Weights of a small GPT-style language model, trained from scratch on English Wikipedia.
Size: 15 layers, width 96.
Architecture: learned positions, biases.
Training: a variant of SOAP for these matrices, 121M tokens, 3696 steps.
Each number is 128 + 32 x the weight over its row's rms, rounded and kept within 0 to 255. Layers, rows and columns count from 0. Numbers have three digits each. The size before them is the row's rms in percent of the matrix's.

# v: layer 6 attention value, 96x96, rms 0.145, rows 70-95, columns 0-95
# o: layer 6 attention output (transposed), 96x96, rms 0.129, rows 70-95, columns 0-95
# up: layer 6 MLP up, 384x96, rms 0.177, rows 0-42, columns 0-95
# down: layer 6 MLP down (transposed), 384x96, rms 0.166, rows 0-42, columns 0-95
v70 086:082138113166175125098114099109101117104098112093154169101082127112088106155096137162080044187121111123141159143108168147133134134159128097066143094118097128156122203089170134137187162110100111169143139226169131176141115125117079111154147173120187148107139127121115110101076110136138144184
o70 095:136157190176117107137131126107146134183121169118100113120138062137099138163139086112142133109146116136092172124160166135112144132066110101148216079137136119109102155144162139064083058152120190110126115142099146089170120167139153164146095065131136171183163156045081118138163132102129106145
v71 091:143164159108142093109163092176137113125167088123098151062197134133149100152147107136128164208196116100071114148113136134140119133154145164089043123150092127153068128129182160157148153140132148150094107114152113102132173122080150174040140126134123161075144109135100077136091104112101151105
o71 105:121114061157160166175146095127125149182161119103174113107080106165137107126163102109171091165168120151090121133152133105117134209090155198072144095134151161102138104093135129112114137177080080011138123124172128155102126134112111135182134125117145119135149155110154178157143152155120069102
v72 096:096131049101140138148155089146090093107113139142151095121158126125128158109119187111117164109107117141163178154179143142116132109092145100093135122065130103144132179086154126082096151218129139119164106112147066098173121156126110093128058109124162141145106109045082133086167103158206138147
o72 108:156153122069220113198101148117179117150179103099138173101114144167121140064078167133108142147110139128110184122168140159124191088140124099166162144120101109148132117099200080114146154108101118145116090149127132131087069117147186116088154085139102112106048134123127114131119153105126083093
v73 095:129118119162116071114186099121132102133157162155176127116151127138111080186160143126125147103111130118162102098115145103101116155167127190115189101099149210160143146159119140137157183107094171086135163149204072133104116100124201096063073188159111162140145154145108155146173106125122113089
o73 116:087160086177184109123076104155166115179134164155101152152135140141104146117148070113160119110130154164147137159144143134078115154134123190198181162105144194105080137188145138160140122166131124135199139090124157163109091089158087094132184102136145164101099129146173192108137076116098102114
v74 096:155078043099188137167095179165153119150171147140099152102147152140145128109144093202153158094122183103103096102114139041159147134064078151128106140136111116111175120089144127158150118091144142134077154137148082078117163121161053152157063135112127106114115150156125113103112133102156142159
o74 110:146130112138196131071165176130061187126130134155105174111144140081117103128148154068054127126163203118064125141177153180100129149148081131118052102145087111093152151141129103135087201114127119133138128114112167157112139088126181165175165129080087114134122152121098151120146147129119107156
v75 097:110080088129125097120133094159091144141151152169129105098103146121093112154120138184159129080118160141122195111102046119117148163116152148161063166085128109149103058144106157119127140140127117115147190192130105159131061171135152093116187108111103091120074136076141125135029137160122127115
o75 113:092150093124137121112077107075136129121112153153068144182098137145076111144134184103100189122157094130129205115140110106137202227161129131127179122160081119146122093147092162134107109114166173093148124139154147118139128145136165230119176152135109192166127114139141099135138133171127136118
v76 098:069147102175138125119130075096100232175122120170106098132182102156158121125126160164133092074102063117095137114199143095141164132137145068135109164146072101105165125114121126127117126103172127127117137072156118114066133108135128161054118143115174095189155103110107148125122148172095146155
o76 111:116101136110132140145164117123134133039152133078106132164168136145057064134126000133128135196116173104131112167128114071188082185121143091114160115125128113169153151109110110152104127131152122138144140114145146103173129111190143125141156148134177112124104112159156095131119156094128063142
v77 089:112137099139152112180121155097081153105077142136081135154094158108109129201186104077090119170166091118128153188153084140169155100126103206098085179126152125113132145132102067138142115156098112078108123191150155126161153088116138117158165116175134106174114094110146168073099124082168102106
o77 109:098072032070110077110148150058133115117157114133108148088193148117118092108161101161103134126142063124149137079137102120110138145092145142134105145116122073085134089129113124052138173112123151075127156148153176085084140129089067102150131096126104128165188105126107084128086117135117181121
v78 098:136125182127187119174104162152079112118132153099142154091139173144113158180116157162185138134115133156112143157163108153108083117177181131106158155131074136109117136115116128112135148103069069115159120140087136115138017071060125153163065156144106113141113091112143084138071164107082135110
o78 113:116133130134066113104198135089125120129074127099134154128130096132123159120144083108127131142119073153112069064107124131110173126137131194133169112144171074144138103132056124167126155131107175180171154184099115081135116174104038175168121124174094140183111135094130116142075085115140115102
v79 096:118098103134153100091166144121142106072103133093101135132155199114148115098169143122177102149147161163170123112148177106144133130163118122134118146081069133199113136102140124158096106134130165086122150135126179072103132088151097219123070143165169098175160102115117152102177136190128205089
o79 113:134117074133138115128148149107107107103193182120118183098089140149146128099113121101131119185096114093126101192142145120142136103121029172097129118045102146083116117134108130174133152131140142136109145132122087103144168154134097056176145055176169173139144159107188144133080127114177090123
v80 098:161130120149084146212146163097112171108087203138117126119149113095116074111105131140099122105129201123134145100109143143150121149059122176089109124087130224129039085131125157113173108162134122149105153083149153155146139099097121114151104126082129169099208148090113114159117122144111154121
o80 105:165156084140118076123098100132121106155092117178106079159147134161149107093131083135086137149147138148190135119064219123093127180138157078084142132082122148138156128125144131098071129123049106141140109144099133098099194114098115124174103151156174200109119137141141148089106141188147123185
v81 087:102083096105092124152059174153099103116156152187207182153124115112137164174148095174139112125134099130139084127083102082110084123191145103167097152110178125159127108130096082093166133175099119187114121097150144148149147073096130068119170139107124177140184116158129121143141108178153155093
o81 095:119143131153119082113148164078116049103120120164161087163176085124102150107167175132167136111108157193177129074095157131084118158184122103102112126110152133126164078076108168104141079142152167153117115126162111141103133068141131108123128158093115076045096151108089128094101163141187147086
v82 102:104185123075123164157097120124072145146158133141130135116147162128116118083166125204127145172074117153129190124135169159082142138129113163153160139083114131173144170147157078142109113097138079111080126100121138097123108149131087123083137112055137088148079066189122163187143097092184129075
o82 115:181092091112073082113099142072090127083103148178168172124143069075105090164105091123147083115101146174083031169095101141135166065142125087103189144134102135170111132133104076117141170137115138157133156162161147127079103124139112096105116124151149139148094165122129129153116170123100102082
v83 103:129151158150159133204153139155160084206144110134128119164167101111100107134121065148114130118068153133138132121088134181150074106148134085123062193131121152099139177143117143165134108118168091125110127146164146141107123159161124071054135090096131078171088070114070126083141124085139081116
o83 118:092117067128133113122074096105086145059138119135136104166140154166132075185152105111112112100103127121116160149168171127148163078124156057146168118155101135169151110144173145170081154149100159074090160133157200139169089152096072198156112158103156121087185116134136116145143132085116102098
v84 093:175106151140116136170153148142194150114120049124127118164129173099109127053154150152165137081123106103100144161120128110137132183159134094118116107120055117187100140186137114144104124148142098128125130127116122110144091104149149145181160173008150137104128052099077113116168092136103145146
o84 104:113091080125102137141131171130151106130100116123086105186101150138171091147115150150115073137096087106137084176119151100137131078151114135075115123104134126124180159128101141110080046133133139146068112184175127097130156211141140087101181137153131140084114144070154148121127146076091037106
v85 106:139158142046105082117137088100155118161134192128145164125100170119176174094128115111148112076139117076125146087146099147120140111187079125095154087114100060145128112159161137096105155160145093082154127197144164167096096136152120177139117102097172077142133203160165138134151160116169086141
o85 119:074123139100127222132109114174109140101147156179116173120076130114078168090121114123106106109079186139079121146094185148163154090122106168149079132190176152103087153123105159144171107126133184132103159085167117137170162114124120127096157067153127146165118143111103107163117125208097137114
v86 101:160094137012152153090157138101109145084145114146144139160111147112098082060104165148103126135137121126133219076106132124166097099129178148076104125135099092084130120104161186074134150078092113145110125180140151142137143129162136146144076128170120145144202090080138144152120140114141164101
o86 110:106195143123161151109138188099120063170100167145146150094121145190171184131103074081121144166166133127122154146107130108174162117153131126091187106131130106155093107134112123138124187137159134083047130106100129049111189136134167125085094101181097106183135128152097152121152112139085142102
v87 098:118087112105105112172154141124097182105120160141171167081121171152165059129144166111090113100147107156072097097089151124131112085150152139162123086104112121120088172073108173136156154171176077110076164077153112109138105162105115092164174109105101118158096174124108129117098144144154045064
o87 111:107086120137215138182104122153127123130128075212118145172143157102118110131170137133173160132114173122125135126086163128112160109146150200118171094123142113140157104116083134072175124111119157120179114151160116176145154154135144186183096100190132153160082087198090150105094104105157159111
v88 101:120154175089094119117159096126149095147159174153098098171138128138106117103125208152160147126146109131102141110111072159078158130138072175084115198139194104108092095104091168151143092114124108134108175130147151075066153113141119142110147156136113143182099098130180084156179090162169199139
o88 114:145137098140108083130136160127054123126175180120147142155098135170112084148080134098145144139136155117127080125106099144151058186141155150076173097150123156140134119077125155163141138142133158149093128075132182108079110047089115133117167195138135184099135137151144195107112108202078156126
v89 101:135101158108168152131065153129136150087116133127125129132186094189109090101090122154165124086140108118126110127177139035132081134137097152131115155143183147142145136124086143124184134056111142065204171100170143166197151149146120128146073100096137127170132135089159165131106157150120104189
o89 110:081136123122129121086167135126125064132103059185104129119191125116100121135060124120061163142158140133053147099067054135193155133171129135142086149061105105138111147151104111136064130106138051124167130089133146145163113075141119109152115107146096125091090102144108105150136098114160114132
v90 101:132159129198124109104089113084117096113156202153187137101154078077132160145129125171108126081205134144100094145077148166123113156080098165155126115107114069156119153145118122221110156185126148107081109129101151151167162129117071095132190122129162115155139079133111148107127159166099143124
o90 111:169198112118121131073112124119094125113139106101097070172098076110117096170145136099146098140094151109176167109126168114128116135097092114141163077144173151136111128158132139028151157058075144103197160128176127174137159108114117130122158099166132149106130188109168091175070127139172136132
v91 102:109077167105107179152094115060060133043188158101101148116169167164162122159102101134142164119126147108137210165108112130141065150130153104150181116133121161103095169136134157203126111191107170137080117141118159133135121149111144108137077179104120128118106125160097113155157166172138134151
o91 103:138127118201169107092139136190104104137072132097117107105058096163168143165124141119164089150139137185135080143157175124114143117149084110091179188124164109180134082051115118156155152127069120137196123135155162129155079131120149149118141140121148163148118127098098130191091070132174149114
v92 107:188093155161153103138097145120203117087104158174118060119166121063116154108165081135146201152176130113154152072153163116128131171146129125088140145156153121170151100150143174065154155111124126060142064126088107153083126164106092080126119154127151090123100152128155097100111155125123141189
o92 116:194137132100096139122116126125115138193119134169162124109136147110145166067147134145154142114075130105098207107111197154163146178176127089116097112134082148141093141122100145156122130133103125166145111114071152129056120136086068148111170090129117115109165151154120077204193062120106110088
v93 102:177090149175148090171158124132056094083138147147155125136096090125139147155103056134185114093132160070159125109160120119156136096119170128171159095193145125131057156147122122150070146107099103155133100127169120058121105094096080093111146062086124195155135151108127137142087134119130097155
o93 113:093170088156112174132114188087130133077036081103091143101156079107128146118165126123175109143141141086134131151089167160074150124092146157194086084088099139164121117103189108083152173097117175166133090145118093104177148109098109172088110162157076097095134106141144111117109109124141100120
v94 106:148055149100149083102096109087140195180168147113100114116153157163115103149133118182087089167125117191123121104152127114133149105116118137106151098153169141136149113175154172146107134126132025136167099140090174131124120104128132176105137121168114168100121094209121060118150116170152083181
o94 122:149132166197126132181154151110107093095105107100148147106076090132094080073206118120094107150179167122108123097108125154148109123122160135085199147155119089146106161154044112137107116139130108160114109114114109125179180120111081138084092064064177128142110112140105181108143087157130157159
v95 092:149086123195167184120114087135147150165089156103070132120099160081130172141127140083133088135133091135118121091107123094090125082147078116088112111112162162095123142132063138080169120085168148164139153094119073132089132128128128108193125101055119081145150154073171091105175099114146151067
o95 104:131105173124149062147123137164095157148212094129064071127168173113146154124158136079086163089167118126081137121061131164171103104133144129145071117076104143094153116135116097170119073060123126111067118110058127153114051137118095100128132147098131149125120130141100119090134111116179136131
up0 101:142143163132100098132199124147101161077035102159146167123135088150129140071137125177122129114141146114169118191136049062127132123114154149083112114154121106176141133159153154115104157110172165170085109113108109111128131123138088063139164129120134096141112114142147068072200134122147200113
down0 089:098176149147139159113123148019157075128123144158119070083155163139119157121148164053124090102140114067066128164117065155149127122085164114146138116123130144117095122117098132138157096126199102154093180137077122139149106152105104151088145141105200116097119155139147129093053124121126110091
up1 109:077155145162166202122154131080145113205087117121090114108089099108095089149150177062153099151162093109099167088109180089100110070141135130075152119163110129150101117111139153137079158151126125135133151116214195145186143109117141149083156096091119135117162117119137137142151166152172167131
down1 096:140117172145155089099117102127123176093151137106079144158207186118097162132112118161115112150143106176164120153168108201184180130139117141093086118146175168138152140124122077106183096121132135176097100136087139120074082110123124116141090158140102144133107115163129134116200082136104027113
up2 089:150078099092109097130106165072093119156141101164109154098122123162073163138082101119108162102079072108131081146145138165155080132153097089118151123163141081156065083121134076158069163103119182132151137140178185117188158101091151112131103097174163132132123128082174149123164126089141173169
down2 086:179122069106178093142138160201147120181110207075174157154105142158169123163124094117165137100118159113093167145101125075085153105146139156109126100136152120148140138182167150112199105186112176182111120151093181134073079141169122128137143107113091149136149153156073145160136112158141125123
up3 110:088069116121130093142145155132152126091077202108152125118138156111065193150124107122148154149110143146159149147184134133155115155130146101140132150142104183158099132135043151067124073126136193105139104064106131110140129150080103153074151126086177110066133150179136143164205119147096120125
down3 116:089168103168186107129144167176108131105099133069172153132122164145188173129158175220143122123168142111147095135173104079139107093079113132120103153126175143144140150077110150135169049167137111089191123198145074102110144160103119070131123094136131111153169108121163142131145140141157142138
up4 101:198113166140165128118156210068145108184124132084130142127106162149112103161105131128135130099172200105151130146092065065174070110165149126159134096132161111173104117123123103115126116139088105088181138155132091125114123098160108140119200161118094099114175129153117186129194114071110115144
down4 102:102151123125099120162135094159128155110108200075139136102125133140122083142191170123092075158094200174172101159067122144103125174090102103136064167131115099140148146124081149098063156147173190125166105159140135122118186137103088078160127143111047112115096103108100102143153140112113126105
up5 100:123098194173158098123106127065127162162145187137126090141128184123137133125101126145140103071181126112128116161120072123154106130178157135109151169099115071105184114134193109187150066112103110140140135094134126086127142110124160089068157106134148059140097088152160140074156172099074112169
down5 108:151132121182101118183146130091101114130100110098141091120155122109200126133107125204126144141103134161145152069077102097098146125118096246158087159115150071165127132129103099146173142135092177090168106098099092155158188134122102097109092192094111160143150107107100096106119143124102104160
up6 106:043153109144164101081161107105081167128111136127140102183099129093147107136161143116112182112142131108161192112157128180186140163152203097103104175068147162133110134153101132131193124081133118134193098088160106088131112128086080113167069089119147110130152081135136150172153095123115106128
down6 107:128095170161172125154091119083167138160136115110148120078143097112095135151137130131108181146123093116082100175121133110112140152133157091114188088180188127061131073135144161214140159063138192120099120091115167186143112153105161147135159114169099151097142119118147108115108133122227116124
up7 090:090115142056063139105099095133099104135065161136167118183159117124095105155154108162108143116129090187109116140083131139158122092134181154126145143138173090155168156186119121116165136160056168131126126110122124145131087124161101087077113112118085120109112126151149144148118138124118061006
down7 109:100102120209105146147173131118151184113126132133102157112077129151196131095102202140155134128139088111150114121199126102076146123145087139172129070086058180088137103067167143133125117110106122148180133071092110113103145125075124157132171141148116124130159183134155119123133095151185120184
up8 103:145157152131140126162159164158129191058095132145128175134128155126143091151125103137102146104160146080119114120070112136113143093117161135133141093112088131187124087155103070090185160171121178174119197086132196111132135117159166150139176149122159115083106194193067154112136107172089130134
down8 089:164155112161106112086153132090147128215131050091115104093122127147055172077142143108161168151144118116157141133184183107105133142156065119094151152134085119109159185168110130092093155154157129116118094198129098123170149128131158143122097145109156072175113115113223155137126130117119138122
up9 097:098165162168135179118111150126166113148092103155126184110150107104027086211077137101157097140131178092075119149155184113119086085165102152189105078133137151155067139156140132118117133107163119088129150083128071168108107107150152125116092134096137108139085136098135146129162165161086118111
down9 098:122064152154100068098169153094102099108076121136139084163104136073134156063131120159114109113154106169166090046105140139092230135134111194132161146057096108110158102107155117079132106175138122143117091161154165127137124128130118098120145137177149114117152119096086066149116113174131140133
up10 094:094099070113136173147171106164155204136133136107137111093158106052174089098151089140135122155163121131203162073122158091091147086107095102131142159136095167154111129107060115101166051178085097084162120105119094077128135144152122131115114099107071114134132132169123106144148153142145147181
down10 098:103083109060131090150102113086140187147175090106126113117090092165126171087111116120100164098079096096178172110156058123144123133124142202119159092104102150073117141146158128141164159137131135161139186106115167103108120045177041128129129085122148157132120180109160121120111106098118129109
up11 102:103164145100117127200098167088134112168121162139132125132120129132104119116140212134157164073182171129120129202126148123167101143166089126088156083149099078064153076103129176081108083152123132121171118139167121131113105164096126140125111121118139076149092034075122165086114112154112163114
down11 104:168111102143120119125074168150122130127139106111129062118116086147161135050120121130083138093152129199133165172075140115139065164143150096144058167113103100155082113088074116157134141212172139146079120110102134150121151178133151163160098145145138057097125149085115124081092086153120143112
up12 097:089123106145158124104137119111180120109110129153169102116104138118169122154117161143099148198156118123208171038124138061159157192120077126099116126153131171148079136157144152123182140118156107129149131110083158151096121150131165159098158052121045126055124141132120189160114115109132116139
down12 094:168125172117093117150116111196163183180141151126152153089119129116058093121114113087130137124120087137172111124128117084201177088115157149149121122067097089148152172066152160104118147161080165116083148153150124149104095123182090119149134147182169147175152078160074125131138145178158088104
up13 089:098143110190085060132162124141152181129115157162110136142143172100139204093113129119062133155128112226107142108178135104091147098148147094108135139170157091135112127144112115095061123118131161096115121116188089110134131101165118122094133113078158173085127137068096158107200131146088136091
down13 096:127147160112162133114158151124026127135160150127056146182151111093089142166079131135216136121172191078089094083152146087175101136147125102183159120077187148100121161148169145136160129133098164081158135173131125121126168129138104132122148150062163129125117155109160096145107135108091117138
up14 099:136093094187160123159124145135071118112098074085161125144164081141159183151100170195184151185085138099155115101163165115189137132154149158080132142140107170146116096092139149122158052104113110082098147140145116165091110199122162106123104107120112120111060082128161107132148171154147156116
down14 097:148098131082106121096123150210140100089150098172139205126122106137088136149131177136161106108119155130148087149118171118094138141135132135133133120150173080157157094073141090141137070084120123120105107118143151146085170141089081153084097124129105121205107202084194158134107151161087072176
up15 101:095080142109087183132128111118098151127095146119069154137108166123124126166197119157132159098140168075128155062093174157150149094154135114161100182148189130140168144142085128104105179148134111159157098109192120130116123133088123171122126105101092076154143126166115097095176079168089147217
down15 102:144142160088086134098154147112140127137119157154107103105121126172060135113144118136124096098108093135157154099154165102144128116105105066146078114080160198162087083175105180174081081127151117077067139179210130128145124120095123137086115139166092177206138099159177130122099160142155136109
up16 106:166114120148135081122120149075148103147157080107179167188131115097125124013089133217173153111154165151157142138123074173118100123155070149097114153152144142111127124130093190142155110135135121111158127156102162205121171132156124111162179140137148073126111076099111139125092150122122113100
down16 108:119140162101120158181131108180077157093140116185083134138166134159150184185147146109080127160123068124106062135092123177124148136127134106141144074110134128189085081111118085170088113173154119187112132113144158088168124098159085181129078129161170178132167192148149142083151137120134126123
up17 095:159138109097110095129161140116119130140129119087148111156141131046103133105125197198099095101127111162114143131138116165134162120084090134115152174149180101155143102118116125043112143116124178134118055119175119166128157220091225113175114129131093094116155142151145151148140113136187099144
down17 108:125130092123102112092116140167081165043129104125149131135132092136082104125094082128160155050111129081147120150089111114073144084115163185115125157127114142116177122171158145154200125152091159119127096122099172093136138178109111108159197164150164105118140183157146128079154153157053086147
up18 094:132120090104087151117131086139129109071144100130144191130124113105116145155112141127158119138159165216104141165125140151165065153159146160138097153134130107193053201186115155129147093110145108154196104120112166130115183127109135100150177085102156170119186096139135094104102119053147166123
down18 090:102134099122176151133153142131081074178109085153150117163121133103104071114124104115167147148165054048179113141140152124163093156132136113133193073173162144101156118085187164144142153133096074084065122101165122159047101124154115132105140158111110135171118174110168103138163142144104122132
up19 096:154119115139174090152166089138138131145099063134117191169128076103127086153146110114134124144212169147198108192147183077119135146157135090114142154134097133135095074183146096130125127189122099150106108096114133117143047101154102138141157114157184176129128101126123049108136093104116109147
down19 096:147118075095097143113146189064147108115186119100121220067139152144114156121147166126136166092092202136148114096101117154124112148113123086159189114097075130134103142180176171148127164135177089159153124095153152165121133141118173067118179165162109107079119119150156106128083138140101100125
up20 102:090117141160119113157104093098169122113132130061098118137117199132153143145130139121161069118147134109097191132127182128131121149136136125138053117161140104132102134133149153104111179111052168144163092152193098137115155132124084140138103067110076127105148134172200143163139229131100094080
down20 109:163156134143140132113119124053132131098146101110145078114138165067178121064120082131183166117097094102122157132124151087142052159153087130082178135113131144043120167160155160118086144195087094078110138083161149074128102125072134109177126120117121137118096099133104149122084120123135126186
up21 102:103189083142163169163095142146112149095095136111150163151144174176173164088173118054074116076142151141135153122081169196109097147093145150213084132082114141164097080127120105120109186133157166136120151125103132129195120101177148120076147110123113109102092131170122095139110116153119127166
down21 104:129170102157115213146154136141128114097112099068142160126103183132136148093113200138160165129162126128099119160074174147105083159195137042136141154104115120142135130156154169099081155133155103093089154175153115106171113103190146202163118130152122132163101123122148058179114136109128130127
up22 095:138146075105092172126117124152156101129136152134146090095067128121135148135178126105085127101129105157128120217162146102107069125194091089137143122154124131119061116166152143128105167109126121129196139112077141177082224086142137136079120077063108150099087124119122173114108119135177101108
down22 103:131095149161067134113146108155137193177148119112107132161111131109116105073052104118156167156161145136074088065120110144107161132117192123163047072164100079141138140092118135098141057151131168084095149135125161159112173133077126085154124113128111151135133112131069085136158164110162106087
up23 099:076106145159104192147158070113126090092096095116174116135065123115191141110147182122096130156113145114039137142110114144147096129114184178098140089107176090173119189151118113097157174130147093091141093130087174132096108136182157111184184079123142099100137126103168136102113128159132127154
down23 099:146112107103098072110155138098078089134145106100141157066143124106063127114095099100144080056097126054110142122145098134127163100117114115146133132116183196094150111163128091123122134137075157118104041121122155083149120142118088135188080169110107073127154093113104170102079078130090135103
up24 096:131133176151153146158104112084124148180122157054109163129158143143066115158151145192163133094150112190189135175165151146110169167138107114192116172132103117099119175117157141140170097144168111112146116092091138101100122097125092109098162041134094098132155097107096168103156126088156064096
down24 104:179125117144067126099179142096098164122133089217100087149194147120124155140131075184131120136094091111087094152102136145163134081120169068071099073135106169142116085139098101116064123110129118101147131153144120108158131130077151111121107166110169194178168158100125155145173123151101134096
up25 098:192148181146191095115125130109118156212181078126129149128181142078145084115092107151113104156059122144156167125128129155182113141197146104088142110077132086134111125126136141174107103124123130069150140157110091127152140109116109100107120089117188161169132097132135093170157146076054135087
down25 108:135129136155144065106151140127085093091092145098159137143093089180114148070105157095148173156100157095115139116102155113163101079122103066158099105151118127150118075184092135131100070134112105140172127128180091123195165105148148172171100088168089112067116159159181155177111141144081171123
up26 095:135199130116177146126135110177118189165125100150147109137149119117144116133138180143126130115128138124107148114123156124125096148131133182143065203142056120141176173069141132110145137121138116075156120138157102180101048058177091120095179055111092097064102160122170145126159150145126120134
down26 091:093171129112126090138147118136112146119158128093157145140136109095107106138182141144136117142093144113074095063126119052174144123122182147132141162150103181149079099089149113094174150066100169142186149117165146179139074117097164140074135160181099115134194107147098083187106166086122180133
up27 100:124206095185101181124127132170118122158127183060132159129123099098090115079096121145179093124100117095136126079131108104101117153132160132113122194154165144132193156166112137120137126161167160090200131099076108135082141077128156142164113147131209125101126107123116076133133051127115104116
down27 103:092140099131150198098082118113115144060096104076157153097120117147161152156162104121172075194156147107091188176099149100132103084110142085109122114122204166110140192151137160153180125108120117137173085132161151160118076110143180138142157150067139104155137125088131131114084095075134108106
up28 103:120157140117141122113182165146121150120118173150133126092124135113104093088045093177053149091101165122110077158128125109112084179151105136128125107125171090160089111176121091134118157166144125061151143160177114174115167156118135158112051152085143155070108156117069138165153130136141079189
down28 094:183070177081099106103120132142149043129103106098155102112133167140076066084132099109106098066107145108076138105114114117105162162134163120153099116093168101095186127114146101186135142099151170093126166131103109101110149117105110146095120132124220133079132120157160072128099133127190168146
up29 105:106132108087119139113162057115103131054110164097081125188146136121090117148128137157116113111106169132149069093176150166093137116180152127160144167182075135123067155189110117141092106080164137169182158156123148129062163161154138128112185144120130088116092102117126159089141156087075127088
down29 099:122102142099090102168126125115115129103157127153153132089136169147153157174171182063071078142131070092184104112173096145144185104103123185143106122107109145128157082131137167113150158123160173134119106119156116152193049128060117135079099148099144170129169157177133139197102149121140098153
up30 101:112124137156122135164128123104110160156163128148116131141144093115112151110119157150107131068129095117136097096119077141134132107132152098163085146126137218086132136116131220109158130086081178106202086176162141094138116102152081092074119161102084105081105104196075088085164126136154086176
down30 101:150127104085116131086098080116106130149168152102134135114103133172091114179070130055119182136136117102138159134105097156158158147149089163100200035115188129117173105155128078184074119134124062125133168139158158158111159163113139141183130147173140138143120099108158173159105142081157154112
up31 089:121144094120077107094098150106128083133098102122094115151179118133073093141151122174068153167178089046106184130089130092123131162105185090127099156112104058152098114195165167106107127135102127123139120100111161180121133099163110100179119102118173135106102164136062168144181109158124108160
down31 097:106184100159133111178133072134102189089155129100097121157107124145132132115097109182103095145120160190182121122149114126100163154071156183167094115132170133142087149065121075109159128167148133167121115173173105165119131174113140095121102221152178123183134125106165161097100151132129179145
up32 101:111159139138103112096109132164122108133111161170186164140105103082094088139132124188065156112061131127142115133119084155096080115158136096149138156089140100169118130068071112165088164079123157109154035150180134162133153094133133139128159145096123098092188196154143107159143147114109060123
down32 102:178119074152145143090128150090103076146135162116125136191215094132145086139076135178179116133070121123120165131080187118098079148119157123153140159138107140134081108100153132181136093103112127116165134106101131089115039145114052109147108118119128164167065126127135199102150125130115146147
up33 100:166195089189185112085117136101137151215123134129148106109078149108146101126111122149083107157165131164120137097148147061151122047129126129164097137158106123151082125104156132119134115106180073106173116085116148171097086123181129055151145139051144095136155124163132160112105095152140136105
down33 098:105076173062127156119121096112148121141157112122123164082108163164115106163119111151135137081112130192158057137111153172137167118080135136099090167123114155088112120172118164152085150089061185088073067123123109064140105090132131137137126153179186130120150110092180108060123142113091131146
up34 091:206150126147118122101186131194101125154121156120066108167086107111087145081095090104091103137128144076094128174095109197141078093128084171154166063108098099158109086177090116086148103158125143163158141126100099105096111095137184111141141106170164117137093114147078118124126104097166131092
down34 100:139144122117154119186165165096112131091089133090147136134188140132187115156110199100154137115158108157114152118146119103158160122085108070087062144136201163144066095069138096186159157122151113089162100151115117110192129181167114163113146118116157106098085146123154124146139168168057122143
up35 097:151094149125170146135124147150071121131123134079123141086089105140143094049147135126123124105070171171107119152125111130156083132176171164106124095092165127093085131125108134160091082186161083123166150078125148162099157187144065103107173076152089085071121102196180158113132152147111105138
down35 100:103152133113169139124130126148133110068164124174152114098134098112172122131062105165065152198119102107160106096124173166136152150102118085176115104162101112123099115112123141109106156103075096167089131095159112135107119120115140110143125109099231107129086056132122082085087112112224163145
up36 104:126158176167112117157081068144099115129053093117122103122097095131115132141120137103112157148136174101080134143180066168167093128125070141153151129125160089120023066115116133159100047145145120113171169103074133117114148120106094098106088107116103136133122158086140144197102093138145121155
down36 109:107155126145141067134059184154158105159098156108088134158133167149152143132100132114121132112148125129175151124154078061115126125124154195211092180138158111187130144071149136143196139134127135121126089122103169139056124105121123088065137106146175120100164135173118092081118109130088065137
up37 103:142103086140095110157183106191175119101149129108180208136110133093108121104172137122088179153156103143180089097137109088113161145087122101115147102105133097132150115129065111117124095178070124153132192150110122075115096205136123155144104063139088157174156092099135087154123092144086157129
down37 094:111094110043101135135082129150147117117116184103098102094132156101123059133132096115130145143117125104063122125100108147115100064163153186130173110169137078173124130135140071125112134109165107150081111098123199151125110165141108071102190110152198187125094136135139104132185085151147168107
up38 103:157065061123129093157149185120165153126138166098105135137069093160166125060140179134100169080127136169084094098107147103126154115122111182172156181141127101089140183165073149115148136150108112165137103118105108127159143111141085082159132155157138138124065112139183091101154158116174094189
down38 097:197121188146100159110138159121129191144168157101081094130122131149110100122144073144087160131122136150151148130093159043158087115148186143157110105103148097137180171117146164157125116157166135126130112088155136111144105101110071125072112170142162107205160178123176172092182080155151111141
up39 110:122109142184113107149216111139046187128170187083128129107154145060137117101112122127119118093104107097106117107130107106084134131105133121134086107160185111134170127182118102167101110174155140141061100154117095146151147135108173085094065098172063144136155135101099056124141125113162146131
down39 113:113113038108136113058111106166138096102150127149123166133080154166112090053150140196108122127138174109148142113157140143098094143115082155127078132091152109165188143131048154147138132117133186131132131152099122131098114170124129133087103109102117150151136111130083115114050120219071142122
up40 088:130140043214138120106081126155145132142137135129179187129107151133082098095073139171147032114163101134125131147119157120097179096184096143097111138126161154125074109115156160124135116116113122096116074132136147098123140106169093142130146137068106134143087171109140197143135136128069089192
down40 085:125165158086162182125180068151113065143148122139127107079103163147126074111192136076140144085126127148152099115095115134183081174093104149110117163092132129115193127095087108092156141102115133130114074105076101142147047113090130160133141141140146081155177129098117165140046137114158120093
up41 086:093142119187129097077139131146072090129080112173122130108175119108146066143123112136112169139189146138131121082121097096128071085134204167124142143127138090104159160139165150156038108105137161101150089063124147131082127074134134093139119124132190108089165171117147133125124149128194116186
down41 081:109152141092155096234115160094177108132118151092094088118146102181127119082108087122135121130167128182164099124151082181108139094167118156179131118111156087176153137133105077119142157121134148123127159135138091104170121174156172155154173147097142140111064146085079164070071143170102098116
up42 105:161101122121153120134118165152142122137100162110086134147163172173116080196083109067090094084121106122162091068120108118119176074112056103082122170157174167147096155150170089180132153124151173168162106189111098115073123100108111127140120090107087189149093080121141117091154140116122108133
down42 106:060150148073091151124153131210134106112139124168138101102091169092122111200153178140149125147121106123127171117149178170143146147122181140097130160084099116086093137133126168155087134127048123154091129073145131154152082125100110139144126118178146135124144056193169088171103163123134162088